python train.py --n_layer=10 --d_model=160 --n_kv_head=5 --d_mlp=640 --norm="layernorm" --norm_eps=1e-05 --rope_base=16300.0 --rope_fraction=0.25 --optimizer="muon" --warmup_steps=200 --final_lr_fraction=0.0 --seq_len=1024
Each number is 128 + 24 x the weight over its row's rms, rounded and kept within 0 to 255. Layers, rows and columns count from 0. Numbers have three digits each. The size before them is the row's rms in percent of the matrix's.

# layer 5 attention query, 160x160, rms 0.109, rows 0-109, columns 96-127
052:116132122125112108089106118113147110144123143161147147145142147124121096132146079112129147112084
083:175147157108172112156100109171151109129152128178132143142127120110095150101126110143175149107146
078:116100144106109107111190157146123148127143147127110098133101132131159119149098097162089101153122
099:128090139124105133110169124141108139126105154187131116137065057161140155120123114102125159109127
047:090112134155109081159128135112151110152119170112125114136147156126138133088148114125120170085078
070:112112139073132160138165139138137179134136122132121172121079115140141083106108161155142114134116
124:188150127129166168179077087134146147138121104138147130109160083120118136087132137139134163130177
110:124124156146157150138151155108160164133100147104131128137130148123136117133134135111112129131144
101:138163115147132124146136107110144177137104061133141144127066080102131122138142149134142134080121
100:128156129123148106120108116101146127130145065147149128127096129111095171176120163158100103105169
095:134107109177123171132137131162181109122144128124153150137090150109102130117132143102132098157175
108:126155112132137105149118151135144105135072092078144106172066134137148158153117126130113092101104
100:148107122144144138103074110095111140097105138140122097113110137112130122146178099138154132145109
113:118103111114084114135127152114123135153131117193093170116116185074121173086112139104117112126126
100:154113126146135139111138110160148148131130080105108139093169129130161134142127172130102177130199
100:117129119127107108108135104112133118104109136121067103197150112129141141108089131117125143173184
108:092091112145133095149124141146160164133116148123111097176137148104126143164127166154151139118081
098:141160139090145125135070130114136126212138120114134130142158127126121179130109097135113099135118
096:135129129117128138181116135130108143118141116101142082119173113148115140133088148114121145122105
106:145133164166132144154161096104149146078153095126125106115168149115127133170141114145145118160149
105:140116135130179160141098153114159145123122083155122136117154113173119120113110151109143142132198
099:100139161142139154104127136027118141127163109124117104112088117154113118128101159107130122118143
105:104128118100126107162110140145139143144106112099097150131168134118150114132138100134143165139133
099:128193150091131144182124103150118117109160128089086112117145139096161124095118112132128152101127
103:128116154185134143153071122089088147097147123131142129106134068145124128164127104096165148123117
100:132082119095086153144132144153133150142124166121104147107145120098130136130160141121106095170117
106:083135149145097106128140118144117167126109146104139170135131135150104127109130103100117120165126
100:104145109158159129106074132149095141111143155107128180116160118126147112116115108140150122130103
101:109119102103116122118104143188129134171131151120129090125120088123102143122117123161098126089141
098:115130136147148132116067162133130134119092132136079116073135134165073156114091133151124157129140
106:125135094146130206123127078106128146152113128110131129110102113136121144159174141119092138121155
095:154153117100132101150139111104123105141096110098103122110124140166186114105142136159152146149152
033:080097114149113163112157089123133148092120153157146125135209104092154105117123152063109122116104
060:109097126120136153157088103146133165137106123110141128134159148112127115119113134138155173150136
068:140134131210135150134136119131128141087132111120108173134138105120182112173159118138096114108144
104:110133142140091118115166116118131137136158149099164164113087122134129114145139131095123093111144
034:105103116080146121122098136106063123112125150178116118113099145096115074106128159133095114152119
048:130105094115126082180124125130131184107167125069123126118138166102114168105125129143107108115105
080:129111118138114082119069117105113125151117139151146076143130133137128148118140107086160146181110
112:139143097114141095162107152139131096118124129091156083148168152186108096121143124156109125135086
106:113123142110136160157124114112130136117120108113135174147142144169117133093104118112128117128149
103:147126137118130146119125138178150124137104110133183115093118168099110122115127133117123165108177
107:103162146126127118182125129166142115080122120103113137126132118164169106105092123124126134136172
109:135158100129109113110146105138130128145114123127125128139111123142143134164135154156105090140154
112:154141120096135147134118108106120117131142098123137119129171129183159137130160136109160110176118
115:139153114094133130153119103146112127147176138102106131124147139103099102135115100166111087130096
112:121154144120134083120129144108134122119131098132085134074176171114163112102102156135148186130135
117:099149139101141133131120083136091144070165143135097132080144129126128111133143122131124196123082
109:122083115130133111150149154115163132106116137100154131132153083102113075117186122139161113125109
109:124122125152106173148118168079103131168157123174123164102100145099135134116128142066117091151097
114:110123101107117141122118175147115135143121147164121124112115090168101154104116135140139152105111
103:126117119179087116107099148086122130132129140109118126079166130116115149147140108116120113097106
112:127180124107113103118154135114133100148141065122112136148110132126127140109098132175086109120143
109:129118136157146162133115137087090147160166130168162101136128138172121124108101123132124089117077
111:148143119164126138131143137123135120126133111173151112165104171071170154150116179149133146117117
108:146092135134118141128134135154105182156113108088123132149176113110185129121119154129129162125128
106:173118144103147089146091125112124113109115123156120051159099111117147121113111141105147116130130
111:161121123092115126139147132176138127184136123138107098105125146136110110089131092134101147106125
105:131120143143120127106139082101134116134141126121125100102121094080122158119118115080116125164175
109:088146116100109095131149146168148137132055130111112152118159154120175132118125142173162058129115
112:134160118120100109154171144097122148136127109139215140122096129128164141155156125116098098077125
111:130133153163151123091102090138137156114132098119095153140106094114135140133124134092122108142127
120:109105125150106156175161122107143113120112103132124086132112151143118139139121169116135116112167
105:102097147126124121106139152089117127134158116122165135142131080173058114140108174113133126149126
069:117137126132156119164125149119078137136101132097111123116100175116111137095118132157177164188150
089:116121154139119159145134160106116171145106086095118132103049120139145109129112162114123164166130
161:093106143127117133135154184104126147133112115087098119125062132154161104180124165133139126142149
093:128131130098131172120095164177148134150156126186128117101177099152131128086108133150130110100144
095:133161131125128116157146141101082118129145149101129114145140151135126113109141088167146174174089
127:115111141134124147162113137091098144166107084121122120117079117145134093120115128138147172168169
111:152140117126138125122083091124123125105159111127162082099205119100100141109139085145087123134116
105:093091131129094111119149177088115130135102087136117119125061143169123120132147166125141140143131
097:091098164145139128150065155079130129125095163075097168113136140148142112150161095111168151143107
093:082138149140143095155141162139134130168142124098077149113166164143127108118107135108162153148135
100:170105129065088204114128090195125136102152136151155112132098139108117117107086162103130114151187
092:113127124117113110105097137190124131146103155106092150141188118131118144118114137125090147155174
082:144135104123136140132160171129097102133164156177087105118136116107173120119104122102131106126172
097:126068129155124099106117121097086119107155119108125150118195128133117099141146099148113150159113
097:135127153117156164132108134105109122171136137107093136089073161151108091164144117165161130170167
095:082135125126104147134149075106120065126118113168138130116104108112142118164174120141095149103118
089:096144103132134123098136119138109076101111113134124101149108119164124191134122077105146119105163
090:081142100099097132150128113098112136129150141088123119135112157080148131129162126115104149127086
089:120121105159119106130084126117144135107130133158130125104163139113115114071136117108160137129117
096:091153086145108072116091135159121122109130104097137135121160140134146145139109107099087103122101
094:089117134153099101131148125121149116117121114137111144130136187121082123103139129158148142150123
093:134171111150130120125118113097100095108143063099111111111117117116147148125146162155137168133126
092:137099160160139142129136085195141180126162128119134159127185138118118139163156126159111104116116
094:125108112131101095145124143193096135129150149118113133135123116100107096131110107117119122121086
092:130130103126153123130069124135118183094113162170133147120094131101069114108113150089084155067123
097:139091103132087096133204149120139138162120168176122161111148135097102152114094164111094140172123
099:164160147153151141143129129145097116143123151191123117118112137076106142086128139144159140133140
091:155093149155128101106134134096093159112128169112114129116131130126125100078177094126145139159136
083:119113113148128156157145163076136104152115136128109092132139105123121108149138160167173115117117
098:076101128148154089127132206087159139115120100124102106143129136113102106167091158159125146134104
092:122113130134145088156156124143153117111171113130104152137175171140133158128141130155110129162156
081:169115147134140147147098095120121121125110110122144086133112116112139099117103120156129139130142
035:134143145162081098144162131141136186092142123108145084128123104132086134085094082135122148144130
064:109115129139098067147170149157108092155142121134119157158096195140091154122120119113129083125113
087:151116126098134159136151126145128161119143126085111139107155118113147124140111151167120153139138
121:135114127131144186114127127102117142116144112144182156156140107151149140132144132100130097151112
036:106109155100128124053131122097153092121154142123118068120167109129142155113124111117113086125130
045:166109127165110106109171147101121099106128143130138097112141089126141151186128123150130129104129
064:133106078162130143132139126148113158124120130060097185137184082139127087118127117128105171154135
123:134143130121105118110143127135129108121134102135130112124106116126117150161115147115120187115165
121:129117137155106123088119150094151128161117085125133171170082074118136158126123137140142091110149
123:134135115144084136105156135131156140163134115094176167069111154058119148121134122095091130102144
119:140097148130171109107121131135171146086097137129119133101161115126135086135188130116194186146110
116:200134128107153125102101115123113102160167127192132078122110138130118171087118103113093155138162
132:137168129150133124133074143131110121106124118138103164122122140069149144140120094133145106113084
124:137095103135111134098132139168130126130127153150123080099134161100112125132145117156102181123098
# layer 5 attention key, 160x160, rms 0.114, rows 0-108, columns 96-127
040:121109143124159106139160135118116150108090140108125104090085093139102154186084127142099129094176
065:147161126093157137124107117130156104134128172113127122137199126077174162105112136138144111153100
063:143167109104132151107137110138125132108154127093126184142145100099134165149107083166154111110108
100:130086142128095094124101088166145081162187064125116106122133126131146156108142115136106187121125
061:152151142143135124125115141146136109133163113147123152157087081124120130103139120127194113142146
073:129094118125115118115152130111100116120073134106128076138133124163143139171138144123063142128153
099:145160103093139143121127135118116137160137132123135141135161093069146152106127069150130144140138
105:123169136141146119131103135123105150132126133157121089122138136149150123146135146105133131104143
106:084080153159126139123119177134154197173097084130105109113113094131121119122137129172125142134072
093:100100133092141118124151143102097153108174098135158152119110112107123101161109128134125156128124
093:096107119096136132123145155130124088103101134120120115167117128141159073122132147090145077103120
102:104137150153095144147139122164100120118099108102100140143141113123135172165162130102137129089148
104:192136125165119177106119108103116148076114135133140108121127095141119110177179122160126146134123
109:134087127089080082087173105145128128154170162157120164132120119118106144112124151162142139141115
100:144138167112148153070125110189116124146137120119117147130183153155107095143130155137113133084133
096:129116148124080110106176146130164115155148143134141118154146122113166101082127171101102121114121
111:105084125133146101151128143123137163114127141118113140154190146073129131138121132164119111119113
095:096136102175108186131083184110111164128092154105137136152164106092129132118118132106135091153118
100:143161109119111128169137121164131141097126137108120139118158097096104116110161143209109112087135
102:169079112108148154132143149115124149146129127147120109144100137143137140163122104113105143157132
102:104110103115167122123127126088144190116154126174121103096125072143150095185140147181077141128136
106:095140121130129137111115151060126131164108176103104090133141111161138120152148124117146148149157
109:138120115110122121123101177105146108127121103141139201135134096120165143133137119095151130137082
101:140086099148132171130082069106138134091117113090112117102122168114137104104120107141145110135101
105:130151152124116100126109113094149096153063150125130132125100119174081121145094140101161129105135
097:141174169132116155142121172150138131131156149094109141160199124113126108135127143098147147110113
105:115191099103114115137171083153141134093151191168106120151169113106128134135120131111161134177105
104:149111100156189097157124167133101132133089114108130145084163119099103110139120158098134162121111
108:101124123119126146120144145133151175143163140150126064120154113136115144160123152124097113120135
109:162168126152114118106121155079140183134139146086111124099173130160092103150109124128131153139122
100:131143126123113152126164055128131132142120113069174134106147079134145115111152134095120117132144
092:124165129100166150137113093094112122164139131117118044144154089156149120085139130135112118133158
031:173149123103124125131110120105151176120077101138115162106145152119101180101152134173112144131105
061:142111115111099114084152083111093026170136131127131135122071123151120154127128128120148134132106
057:135146137131110154138116156067131133112089146108072103128130141127166160131103122080160071147146
112:103165151140137078125125111102152117115116143142101101148113150142103091126091120121165087120120
036:120075158142101116125109110143152129156154128077106168144110090147091158124104100102099153106093
053:125141112121122144084150094146119075123157121146144136135097098181087110130179125130149161089118
086:137113107163143111143159125143115124117164084117147160124097129138126129135174116168101166128114
112:156125094159140114163145123153131132075102122096130123155159144117158130090145122079115089155157
114:099123101098131098154113128140120174145120114122122105110080118139108126111157135147124132161129
103:149161073088164140112122088172095140102159091150114102115120120146131125157138120155133156126145
115:157131139076141100164097099141130095133160146108121125134113188109113106148111125057131145115162
110:099163133119116125153149128142124135157146118125138108115144148094079121106109136100112133110156
105:136093145146202161160114118103124121152122118139149082126146118133150124116110093121122134144155
111:120116102152101153157098155148133150071118141072131142097117158110124101112109111150142120142123
110:182070125150151138123096182100118137153103127121108129093097161138091123139125149161158119149105
112:154122116115118109127143089105152090128156106125127157108123106139134138091118109131136147191117
110:092118158112123105179147194143138122166126083183099139153080133121154165125153110127137122152109
108:135133152128108121097134120098134119124146157094123163121118109127130129103110163110111121136100
116:142117121148098127157160141107123093147158109139114078104137113118102125106148171140161126132116
110:145152120148116165099160108122098124102083166131130147151127132177086170103135112134179091117165
109:068090127092138135121147161133107126125162144119131112116145127112134151141120100077153146131144
109:112121115145105145119132078101119141121180203132142138101092131100131176154102095171130155129203
111:119095134109198151131150140157077101117117132088142110156142131081145111121158165151131137103142
119:139135121147127123152133114179107122143153109122127157117146133092173126122149114174112158096116
107:139125164155075112136077151128167126088140107134132091147085109160139131097149135151100110149145
114:150165133146103182142103113159152125138119131113114107133118150173165134110161071101120127107116
107:125117162131109099124142138158144165170115111131128072114143135166155133111099141091086141141122
112:126142151128145128134125126135114183137137109177123101129173109141109137141126157151116129079125
110:150122147107139127166094083149117124122124093111136181104088110132114182140136105160142133131104
112:154138155133105145083152111176171168137138144139118131142100117141125111126139119122145150148114
120:103105135103099137122150100146127118135161127109138099152172123101140117121157127165127076080104
105:146185131127127091148136144109100117151150097133104132121142126147083126155143105115120210125147
053:145118134113152155106112128127123127132148119146120175142089114119096103144154131081123164117136
118:115119148159088156123124152130095057158125152159114093101123118163137134127158110124145102143185
079:125115139085175081136124097129164151101149110121106177149147146123123152124130131153147142106101
097:145114129112168125149126159129161198138163111124121088127146112108129148143116128162096122165132
069:097187132154087133081146156135091081159116111151137097068125124133124121152147144098117138142131
086:134128144185104139142146161111108091181129112104125102117134126163150122139124125125156109148131
179:131164121119140108138129137098107164087118131114129145135132136072074123130119130134150135120112
090:119113139115171122167119113132117170112172162117121152146097127104129118102120118146114137088091
103:109162153136103155110129180104103106137074124139106125106168136132118122172137168092153145149143
091:105144113144113139111133186105131154127132111132104168135172151105108122109117151084146132154117
095:140107117100125129097171125140156130157167136135130114126138129142132100103110135128139099127104
088:180141114136211116120125127109125127155162144114119127136160158108152133109100147077057088142084
088:116108159103156157154092097149150121116123121143157112118098100132100105109122114147105147116089
094:144140093122099112115157160134116089102092153149124142149159113135129149127103124119137124150115
092:119195129159141130127122134089149118115123115131133083094138124125100107136107133107169140117102
097:098148106059114145105169092143120084134138130137126125093124106122119111136181110131114166134125
089:187159132110112163087178092137083125156130136119117119149054134123105126179080152157136146100169
091:120133138167104105118106080115145120096101125151124163149203143125117145126174130111128120114118
087:132084115099144123135115145115142170093119164143130150121113124129158183107102137138151121112134
096:144154113058111081197114116147158127139113113157155168117137117099095129114109134104130133148124
092:134157118116109158103136091119120117091145121143124176160127141121149135133167101102139138126166
092:148147123172158135101137094099114136136096098165150120100144073151133109162161068143097168088168
098:137117128095165108124084139162139164120104108091093111159083149152109123168127117149144160091128
093:139127119128150129112101117164169141109228122151099147133096146135117112088121124107106124125120
092:118152154072105144116091176093136154105097107114152151114129116145119106173132116145153126151144
100:138099136123123124131134107148143122156182126146130146177118124109147083105152109136143159125105
098:166121136117193094179140155112139192122135126117139134123133097141122128088084157075133129119090
094:113161141074112139143139157156131117171094129175103089128150128117143141120112149113112121152135
081:141114110177075142146121140094109104120127120135174092138110124160123116169115095137129127121138
104:099094139145110112133134156114106152118131132150096132155064147123133131133097131148170124100103
094:154133139192140143166116092122104174128140088130120111154169138112122156059173154125138121127147
088:118164102164156168154114133067096119134104140169103111112109107164131145113134084145093141132129
032:146145098097122122131078141086095135140123099129126101083075140078085115119147088131127127088144
049:148121126164176124108090135078152108128129145102115082109094131158165116164161175117097140112140
072:138141144089133136113140128147123136147148172138178120123121126088103067110109149145122124135128
136:111114111116177137129150077170100144113160145138168138122129094104159152159132112131123176147161
036:141127167140127115142132107143123169113122092121129179098129194144117114147131182148110148108142
042:124173152131131121165162138125107094120110103172105131122149163141068140067117082118164110138118
079:181121151153149143128146158110149149161114125111126146142134114154164145159123145140143124124145
129:124125124120147119102145091109099062103167106124130102132190128127137100139121145125151137102136
131:054146185132129134112165160125099152158136143135118112151100125143138143135147114134152152107134
133:136167102125156126103152091168109163124101121121109116122130152180109143133139132121157124129092
128:143138115128174130123107159114131136137131081207110132139094118156152131168142100154140120148105
124:135125119156124135105110137118143120136118126115140091113091115157154108090135140105109117168160
132:156134130168127140106112135112120131070075129088132145142118098141115121115136161141147116138112
# layer 5 attention value, 160x160, rms 0.196, rows 0-95, columns 96-127
092:099163122110092116135118119122067123137125096096154147141138138138121088134148156146128142140153
077:111158076147127132086148161121151116108134119137138150131095105118129156163150118123095156111143
084:137129118093160116130123164169137127095117120107115160143124158154068099127138139141157129137127
083:146123140139129135171120128131126132087134110162124121157141146098127104154147136125126108149139
085:123123098117117150130140114130089140108139132100159089144107134088125138163131131129095108140127
087:149173154123110161140108163120099095142096158125109105158176070133133133089145130098124154125124
085:122106150133104179108095106143104107159109140121106107140124113118108137133133206138147161135139
087:154134120137078151154128123149138168110112122154092138149167165118132140099146147134115125106118
089:143165142062138179122114096102154149153172128102157136117125151118151160119105083155155137096142
089:114131140133138132120097130119155161105113092099103127104130113115131122136106094114115100091131
087:137133093162098134114098107094092154153161127169099127164112149151081115132112091181120151153133
085:131114092080115131129127129117122142128113106077156136110148110141117105138112127093150145122117
092:107170177173153106148085132158086142120108148181133098094126096134165105124154074115127140125145
094:162122125147102100105166114129153115130109123110160117141105159128120131125107096127105125133128
089:133113136077139120128091126127147132119171125160100160137120124124097156110167159111108098135135
086:114130117165127143172149108137189082124089160139146107129133101134125164152136079157140128133129
081:089171136128126078138146138109165127090167160096097114157133149093139119099145137125148147143116
091:101150144092127134122138137095118134137149139149097162109122081133102122130155145113116134063123
087:138147111153130141158162141118132133116150098150140115197149101123123107114093156077120165189136
090:128156096142080166150110145099152139157118149150135101119121107122132133155166144100138094115147
093:155145160079094148127138165133149108144131126123143136099134132164109112096128123118185170146107
087:147156132143098095130053053143133140109132164122112114124157147098145135123143149117151149163104
090:124088119153125090142139100120090141170123175076066113144151090123144115163121144154108114138095
090:146174107110122096103103165104117132115123106146152161122141098107129116143170108091144096115117
084:128169136151122093115140137106127117148131080124111136144131152133110118137159139148189104108173
085:152126108131120158134123176107158135148130038113102084145143120132094165107120131115117159120134
090:125138139099082123108120115124077128099129095158151118142159161094128144088131091107096098132126
089:167145155167159099086133138135126122113105100129132098156134096155143091120096113157151106126127
087:110118096186125164143152105141120132111125114133100149099119159150137107118144134096119102114149
088:147161149109110139163097091146144114103162101133118140158102133116153042127095097118129110125139
087:149134104134106119125129143132109073108136120137134069135108152105092140131137173109088134163128
088:152165144151136187147110124114166126184124121130137127128102115119128137105151157119103136139152
119:145128125136136138125145149107088079119091129146136139184144150176165066146107099119117136096117
122:145127113118152124157105130158169177114132110120140117129130195109102121105104158137113138106135
127:120120130135139115174117106127112120127150158119062117135130146163095124128138135127094124121167
124:091111148122131151128157120145113121143117138146114135130133138135130122135185119150148122122119
124:123125155157106145174166113128130105154092087117154064163142119179094063154114083168121133146106
125:137148139129141160177158163134134125087169133139156121096131151132150113160138142127104104203163
119:145089080151127134127144164122140102112095151097132100129137119111167161145120113142129172079172
122:105135134111130157169136091072143108120184149108148156105140139173164147135127081124127087083142
129:117098133108166136115176153120132160125174113067128160120136161118130123159179103099112158099146
124:132148091119103146117102143108100131167116100110134141103141090135153119088100132114096127139132
126:132141104125175119131103142143122116138115148153098123116160153134141088130115141114136157150140
129:152108175117134128118153150102090117149098076096153127066116169119150103119136140136133143100157
126:099115146183150085128080121140116104136119112132140119126102154084109172143152137140125134157139
112:124132106153093167141171178162116141156122105141150155138147111136113123119136124134105122133144
128:120128106127114119110071138084120123128128127117125140080097128131147111087147079142103099112106
128:122108121155080123153117110146120146178164148116145143137181102150089109180092148140149093119166
122:126128103135100159130173133120152123103107135105133138136147127152133108124126108104084138128125
127:182105116122153158135099151147134137169072150150148132126142069106088158143181152121112127108118
123:073130149160163129104120141155117105109138106133127131112094129157128129122102154114137154068120
129:124141146127123152130103145123155086149130154107122111165101122139077119086134097135112117155134
131:098149099149076139173065126166140074129118119134143101094131115080119161113117134160075158134122
117:095114084155100125160092143144157134153112173136143134151099166119132124162193117099109146095143
121:093099109098147113176131113124099158124120110145137136119107127109144086101142112130143114116084
139:105140078116140107121108130122121124097134157095160143129116115146133056123167133151112165143139
126:113127186119141117080103146117121151128123112087133159148132143155147108104135100116139151150136
120:121114115085095143113100130135159168124146150120085104166140178115131141116146124122159183131139
132:163117138137122121142148134111147120115189176115104090136103089181116164113167180140162133110126
124:130167149117119134113093086132075182139142136089146129107124096121143095136126149130146130108129
119:113149142160110129167107139124118146126162146128187142131100127133127161142099116181153125152090
118:105150094127161124111101134132095068149153108128102128125148126136106137163150115145070112126105
117:154088144136160157104120130152114089128154091143120111132106135142108128139143116101143129132137
130:092127096145155159122140116142125157094130120132119122205127109111119101078149168117134142123142
096:141134107158162097144099077150097119146165142068117133150086090102106149187113162162090137102138
086:116126132116155126179108160162106134128125149131103138073136142110145140159123099154133161134133
081:105124144127142089143143122124099114124165115146190103131130098147133123129091126169152083085100
088:053133184134174128132123121135179145140141175129118135106128089125125152112165151117131131077123
082:130078117104127148106073153103125147132156160111100125110136122153152172162126101123167098093146
097:135127131129114148172188166129169178130186148104101072182136130116135112149108133117163155136164
078:151137135087119178096137118110138127151154136135132118087114183146137144127135130123109129148108
085:146138176125186126088133128094096140122130159132135142172109130155185134106099123123113109131126
089:145149119123157126108170119146112097156112097144148112121121133155121137136143133135111081128132
072:147130108135120102141134120145134100129161085152098104104135164099131110076122139127111098144106
087:133072083136099143138097112090099146138146094121185127144137109133124148093113139126174103125136
082:162155181118162156115128121147121101151122171135112091154147152124134117122139097168102117122076
090:118165113072077132115088120141109135170126162124148134103142119155156155092176101162102109122119
079:142071120123117096153120141142115114104126157091102174086118114133161106136158143108136127157151
081:149093133150087090114133146145136156132152130075099152130097070150090103146140169110132149132102
091:150113154144167165164137075152147108132148112139087123122119130096105176106109134104182156156146
086:108104113115120146129129157169150131128146145114105158113125133109124096144142130123114074129132
084:122140169112108122087073104141126115157142147157117131089136135113116133132134118130090094110114
089:140140131153141161162158125118161119118128134140174156079167153094175133133137107149127128092115
095:112123140121103176116124154142130078112143076140155110098149151111125140153127104138104120118160
089:131113099122125153131131141080099144137106140137116140159096127134148150094130115149112137118096
070:091178136148135110117154161121134104121146133141103158175153112117134129117130111141186149116147
078:132118117159123123107133135140117136158124146139114118095139124143120109120157157081114121140157
083:146099134105106111163153125133134101142156143115099143113117098150168130148126156114096137121118
081:136123113116133094104106125114145140128129114114112139152132136131097146096102153150158150098121
086:179091096147141102086107159118112122122129084132140117135108140137125123163112121144096131086133
086:104170109147131115149106117135116157132138114136155129107134127112134121125084113136125128136112
079:115123118121119145119117134149144163183102114099125157100186154107136061162128084143077127077082
089:184146076116113127117087109155127130147115081098091130130107149130119126096118169125184169126141
085:135128106116158125140179128103068114150170155087144111156127091131167171101180169114155097112137
079:141143106066151155153124115136123106104090159126139126170115127101128091140133124101106159149107
078:142141118200145122152129134100180139150102163121120129102123103104167197145081098096116136109165
# layer 5 attention output (transposed), 160x160, rms 0.177, rows 0-95, columns 96-127
094:155136149138155165125114148161143127100173134146144078111144097102120115136106153192169101109106
087:166135147145144126134107077092130160145124107112144090080107143153118142135112127061085086131102
090:108127128101162153086120141125106132182134127119099111160118115126133124147105130129130129140105
086:129106108137142189109156116114117133161137106108143146114082124127107095145123155141135118131175
091:138125117106123093147122131157112165130161111143142130110143096139132153147136167074147138133170
096:138143106103136106115111148130127156124171118140143141145109165107164146121116120131135136110153
093:114116134133118128164159140119153149070102148125102126167099126142157109122141153138105098156119
091:110106137089133104118085122098161097110122092136128147115065126161066156141123137097164140097102
093:177126093167142068140118152115131149104127112129138130153115072148150123076123120144129137135146
091:136142110131106144160058144145076087147096137143095121128083132143159150105153112105149115104132
096:105101120148110131126105098159159095104146131162118133117130126116151149150121158066138110124093
091:130106117128138097128131129146135117139174168146154095137084164136123151120097144127140127145147
098:134118105148122142173119136116140076140112108131117161105122153135116197136149160139141115124133
098:143117123104145148135132132110123148099094100108152132140168101126111143131100156147090133107129
094:096163168158120127120143109150121104111091090124170108066149130142175135146143161143164149148092
086:126156170122195085095148140108026134109108100083098165076116130116120134172125141127097156151147
083:144115104141139127086096097100129130160116131139119132093133085079130127126110122127150123110102
094:131142127103137089174156148125110120130142143075120145193121130079161159141122105121143114132088
095:142138134135143121117134123165143088096100158149180138129100177111163080160138129129157115087090
098:133161147172116133104141111172126137098139091096139111172177136127138129094095176124170140181126
092:121135136142165104152134131083157163092152138160119141141152133101124130119184135143132112105123
090:140142131103164170122128174053150122088124082159144103107116123170125165146106135118120140163146
092:121145080130120131165095122168125146089112119117122194102155146106122138152122083130109159140157
097:148115134132177168113135093152101133093126160134130176155113144171152145131173127111117180140130
088:117139096147133067139115191156128148117102120161136076085191132125102133132128130124118160104147
090:106144096133140086105162074150104078150134154153139143103101117126133115148094139114131173112129
092:132059099149134137136128129090103164099107178130075174086103128126135079131125119133182117186136
095:128124142152105143108120104145132182165128108161149102163086146118105121126137137139102168158135
088:131125140149120105130144117133121159145121147111178154106113114159114130158121082168197098170135
092:141119122141109121185155159110113120144092128133113137112110123149080142138101148110169114117122
093:151116129101135150132158100173190162115113130133122148111116110123122102129111138130167122121118
090:118135086160140103131108104101179138107139116154153100090107130139093144104147093140093151171125
113:129104146125113112140114116159111160122137130159161104127094163117065129177115074126135108121113
113:125132164165147134103167107100111094176147109194116100103140101107109124126121122121124126145130
121:063144113115156138107134141177121125104094120143108127095112113082136092140109154147150136131078
116:162129144106121116143128135112140141084121122128121131125131151137112128126123145081130120164143
116:130143116136092145083124113146098135118082113117107153141145112129106121110093140112170131087139
113:107134120139107083130150133105171139131102109119134095137072117060159152169111126160162130129147
115:128139125112144117137128088158103157124154144145159113130135102091119114160107101106090093131157
111:148127106166149114125137116150102128134147093120120100157159155113146150134110162113155158140142
120:161123084075134083116139131146151129175115133117114124165101095124121137139058102115142123147125
115:110090112122136127134168145145108101151141150154130129135125146129142124154157180142126136145126
120:092109106093111129139120104105121108175151117156102148089130154139129178129118144114101166139127
123:126091164137119084123138143186130115090116157137127085185148112126065126153133128149103149135136
121:156141152070146115120111142081155118167133179106120173111122128161107162123123137114089118110098
109:063120138113156139136132128136059123120141135145107129155137155122101083091149145107143129120066
118:131130138112143131137109149116148104096117142143145143152152127121187181154129146127164132116153
124:162137165130119119114125138109078176108143135125133136157127137107119148151096131157108129073107
115:149110143125124111095104153175156167103173098106123105082112128121143180178108155134146115107149
116:151157101101094098122146138131135144150140154126166100139147115143126096132147092131145144178114
115:137155100136130130136195136110086137141131122155109132094111101124099087181124145153155132129118
120:116117086172128095136083126116158125107093120141162152125152165119166146137130148149136133105086
120:117101136101145127086151098144118103170186185159164150108157101159120137125136100126195110122149
113:090174149116131134104122148096143097104122160112153147110134082155130129152117122175106131129094
115:131091154179111149148102135169143124161146141131068145157101136107111132146114165132116121160144
128:147145148156167092121138136130155122158140117125126125121129115116102138101105144085147102155119
120:088139109131134101159146104143150145139133148151105150119147110123160125114117169163133123107145
113:120108128179152123127164152116144159116119123124141135184097132114156113122093136104109143115100
116:134119158082164137111128114116132130097133094108106142089137154092151104129107130115099136122116
119:146142118161107116146133149180152151116117139177096122091133124120123127064149049169129090144135
111:149094156083106159095102135121086138166126114138104138101097120112149087093144085130117145117122
113:133137132156094133078152096140132121142096132167150153095166157118138135144164090143130111123144
115:103133157132111110145191117122118118111069124107097164153131146127120090135119141127121126097158
121:135124155150156124079134106151164139183112161089112105098130130092112120168112128136112105106131
092:124181162116140146104152094168082157133148129114142102098125094083101131146146098089066103126173
092:114126107130138115138131157141130107122138120103110131122079158132096121157134095122137140141163
089:148144106125165121152141086103121106119148140113176095104126140169085124153099128077141154124092
091:109156135132133103163107134122100134115136150088122126130125144101105099135147107132145131128126
086:117119118125141164095138146092109076120149163120116154121151109110138142166132141098167081125115
097:139114104148134145161102148148130165141138101111121107083139114099140111094090187138136163129148
085:118138133092122108145116137119154126157171098118140164112128122077107144112142141180137116124088
085:095155124185143115109144129099108121125099127176143091132125114126124067140097136171117114167151
091:124142120101138122107116110128124110171118123130149160079112127160117159126153120117130139153128
085:102113094128159162107136088112171110159099099123137131140130132128149143123147123121109137144128
089:116089140094118119128146160118109148148170157140148131152154104118124106166154141172139127106149
087:116139117108110124130111095111121121122127127116105076166096089162128116112129105121127169150075
091:135171117109081095096139117136135126156161149112103140111128146147150128087142131124126137108099
082:156119123127126122174127146158139136101166136131089122123086134132147154160111100157166127125158
085:146144145122140095143136140130144122124148111105118169136090120110091104166122144111096153106121
095:129119141130159116161156128127102154131177123149091122117124130082112115098134118119156133179170
087:125141133119105147129132181161110118142104084116092166112163123132117095128150165128198113133126
087:107155140139142159155142119058139095101150141128142125078167181151134105136125104096103096118117
093:118139137108144118122113129123129141156077138160158101058128127141163146135137108123107116119120
099:154132111083134156140149126150165091135175156098115101116152142136098113129127112120129051099169
089:139128119152159100092113118138085128154097120077137133143145110139193144112145112114151148107097
076:121167077071147101083115162119118168100141146173097130127133131160141157156181114099122125149126
088:087162150111096147107150146170146179132122153107134145136116177150137155118170133067126105141128
086:150168124116142108159133169175096051138151133122137151124147116157129118111066123087088149129128
090:184137103124132144134120120134153132138145091129132118179103092129091125113129184106114127104093
090:120156147104166159144142056160137140109096142161167133182139108110142095170104129099116142102086
084:106148161138143152113142117142088140112101127149139148123188119127140140074169075178136139111139
084:118158127137132133180093144116145118132145115161144132076124103135127099116101098099109143129081
095:154126120125079125123146126135158145134155081159124183160152086132119161126141115144133109096119
087:133127149153129085120134092147102102115166142123118140132143159145116142092193094146161123103129
086:150096098107155110133110115156121117141110129122150080139121123117143131139118109114124100156075
085:142136132125183137121110139110122145147153159123090111092150116117161139132159096099109108139155